{
  "head_dim": 32,
  "init": "normal",
  "init_std_up": 0.0322,
  "lr_mult_qkv": 0.4,
  "lr_head": 0.00791,
  "seq_len": 512
}
Each number is 128 + 32 x the weight over the matrix's rms, rounded and kept within 0 to 255. Layers, rows and columns count from 0. Numbers have three digits each.

# layer 9 MLP up, 512x128, rms 0.157, rows 489-511, columns 64-127
180105040150125120133117083137114067152174111131107140122122102106111072135175112141212183098148125134153124144130098156105160118129133109119129105120153138160094161100114174129146204097118139
125101105142173110102127059119173215155097144106235054118114146094102201087113076150119112157194119071144143150097098131049119154113087084133145119116116120123107133171169131150143142184134158
101105169177166118146084113101172163154119116100131081140081116136156139087098185215090216095176122123152143181099139125142129078150102124122054134082117122192074156133145132124150134139122110
145074134132148086103126115122132116121136121158120144176101140110118188071129096087153165157092098089139147101105035154044124073091121155095093096145220109127114120121108140157191177154109118
119082144138157143126181172149109155161090123083131103189150163122169103094094135078102138167171077102143163141101136174121119131037132118093099136167201116098143076123189087118215133135114127
109162175145101138072110098200102137094109154156122178100143093095111170142095124134067165126095135129145096131125063171105152100053122150151127108151157133130173056167114121135108122152142090
118138081102182156083083112179133129131091119171120156150046122069122131143181153125164182094133097107154070188085205125114121058135159132192139062173097063147157138168106134137101114129141138
111096098126105179139108124138152134176092063112105118168130074106108128053093105149129095104190054106189150124134115161063127073119153087099073141105150144157129193186139182136146148142082129
147125057137123130129151100100119167188100109079157115168135089108082057162121168189157128134172095118136193147143086057152144102126152077108146119171141136169145124110098144112107158137113111
108073103126124157141137135097047164208158102055192173152184124125105132114099152043117128142141131114168164184091078119096096116092135079119090125131224163165119117136144127145206082133088045
109167092155068112076086144108135146155083116162142096097138126105113156073152115129122109075123139132163088147098164115126202190106162152192045116111108106145131156124113154202159135094164100
067134173119085129162113146110168196125159145121194088160150161106091102112133111101133114186101171080185124111108106092139120096035116141119113136126115127156068109102111090133149106071126131
121131115160158140139142141131087132116146187115128126143099124128109120144106126098130123147099100117129094134119114104134066064048109105103124071166083161115150084195132134160124152158140154
143106116149134156114099130158187126082137183173141144147140127105102067105162140155136072103095112098142142177153095124197128112144086115149113139132102120069121154183151131171097103128138106
147124092173090102136119133127109094128195072152110142171123075115157140076135125127074112093138098097171162091111100122069149139116121108093149132124168135082122161144158124123130112094077182
129067078174090169180152162112070102150101091114181142114052112117060102135153078112190163107147116091133111179109109180060152095076174091042085112144092155100109136151068173181120164149165154
137135115184140137120139121137134109103158109072147123164049182103150170113114147138075057131125115105132060083075107133153134087146084100153133126154118103174132116146165142143110065085124162
172098089146097096129135099105074102129165135131139187129099166148043161145054116112138105099126148127096112198146031183127110104100165138126116132082118149152090149123110168154130136168131117
111177079108117155124065083073122099097121112091090096161128144120154120120163131154191084101144115100155143158097122098096135138122104132100162138150152096123116181127136147134174148118135088
137131089153115190154139101097070087089175117160142141171115112114173081105119126164153199160144093115205171113115131135159101096101099106120129147179180132096129089069161133164222154116123116
126124125176154142120135134109152121121136158124161098140088133115153130158138122194136121090077118112134104077086132122103120131134131136112142153188115126117076139084158120191154131133127115
132085082127132114129138101099076173138122083130131136169106145107064148144110155066156103162176100112138175133142070141119102082083152147146118048124134175151150140133109117131103178162161134
087098117182103128135136164114135157089113171121117084188061169117080040090115118149100138127143086171133106136101149155172119150147118081123140120183145118112108160151149113129152134122115165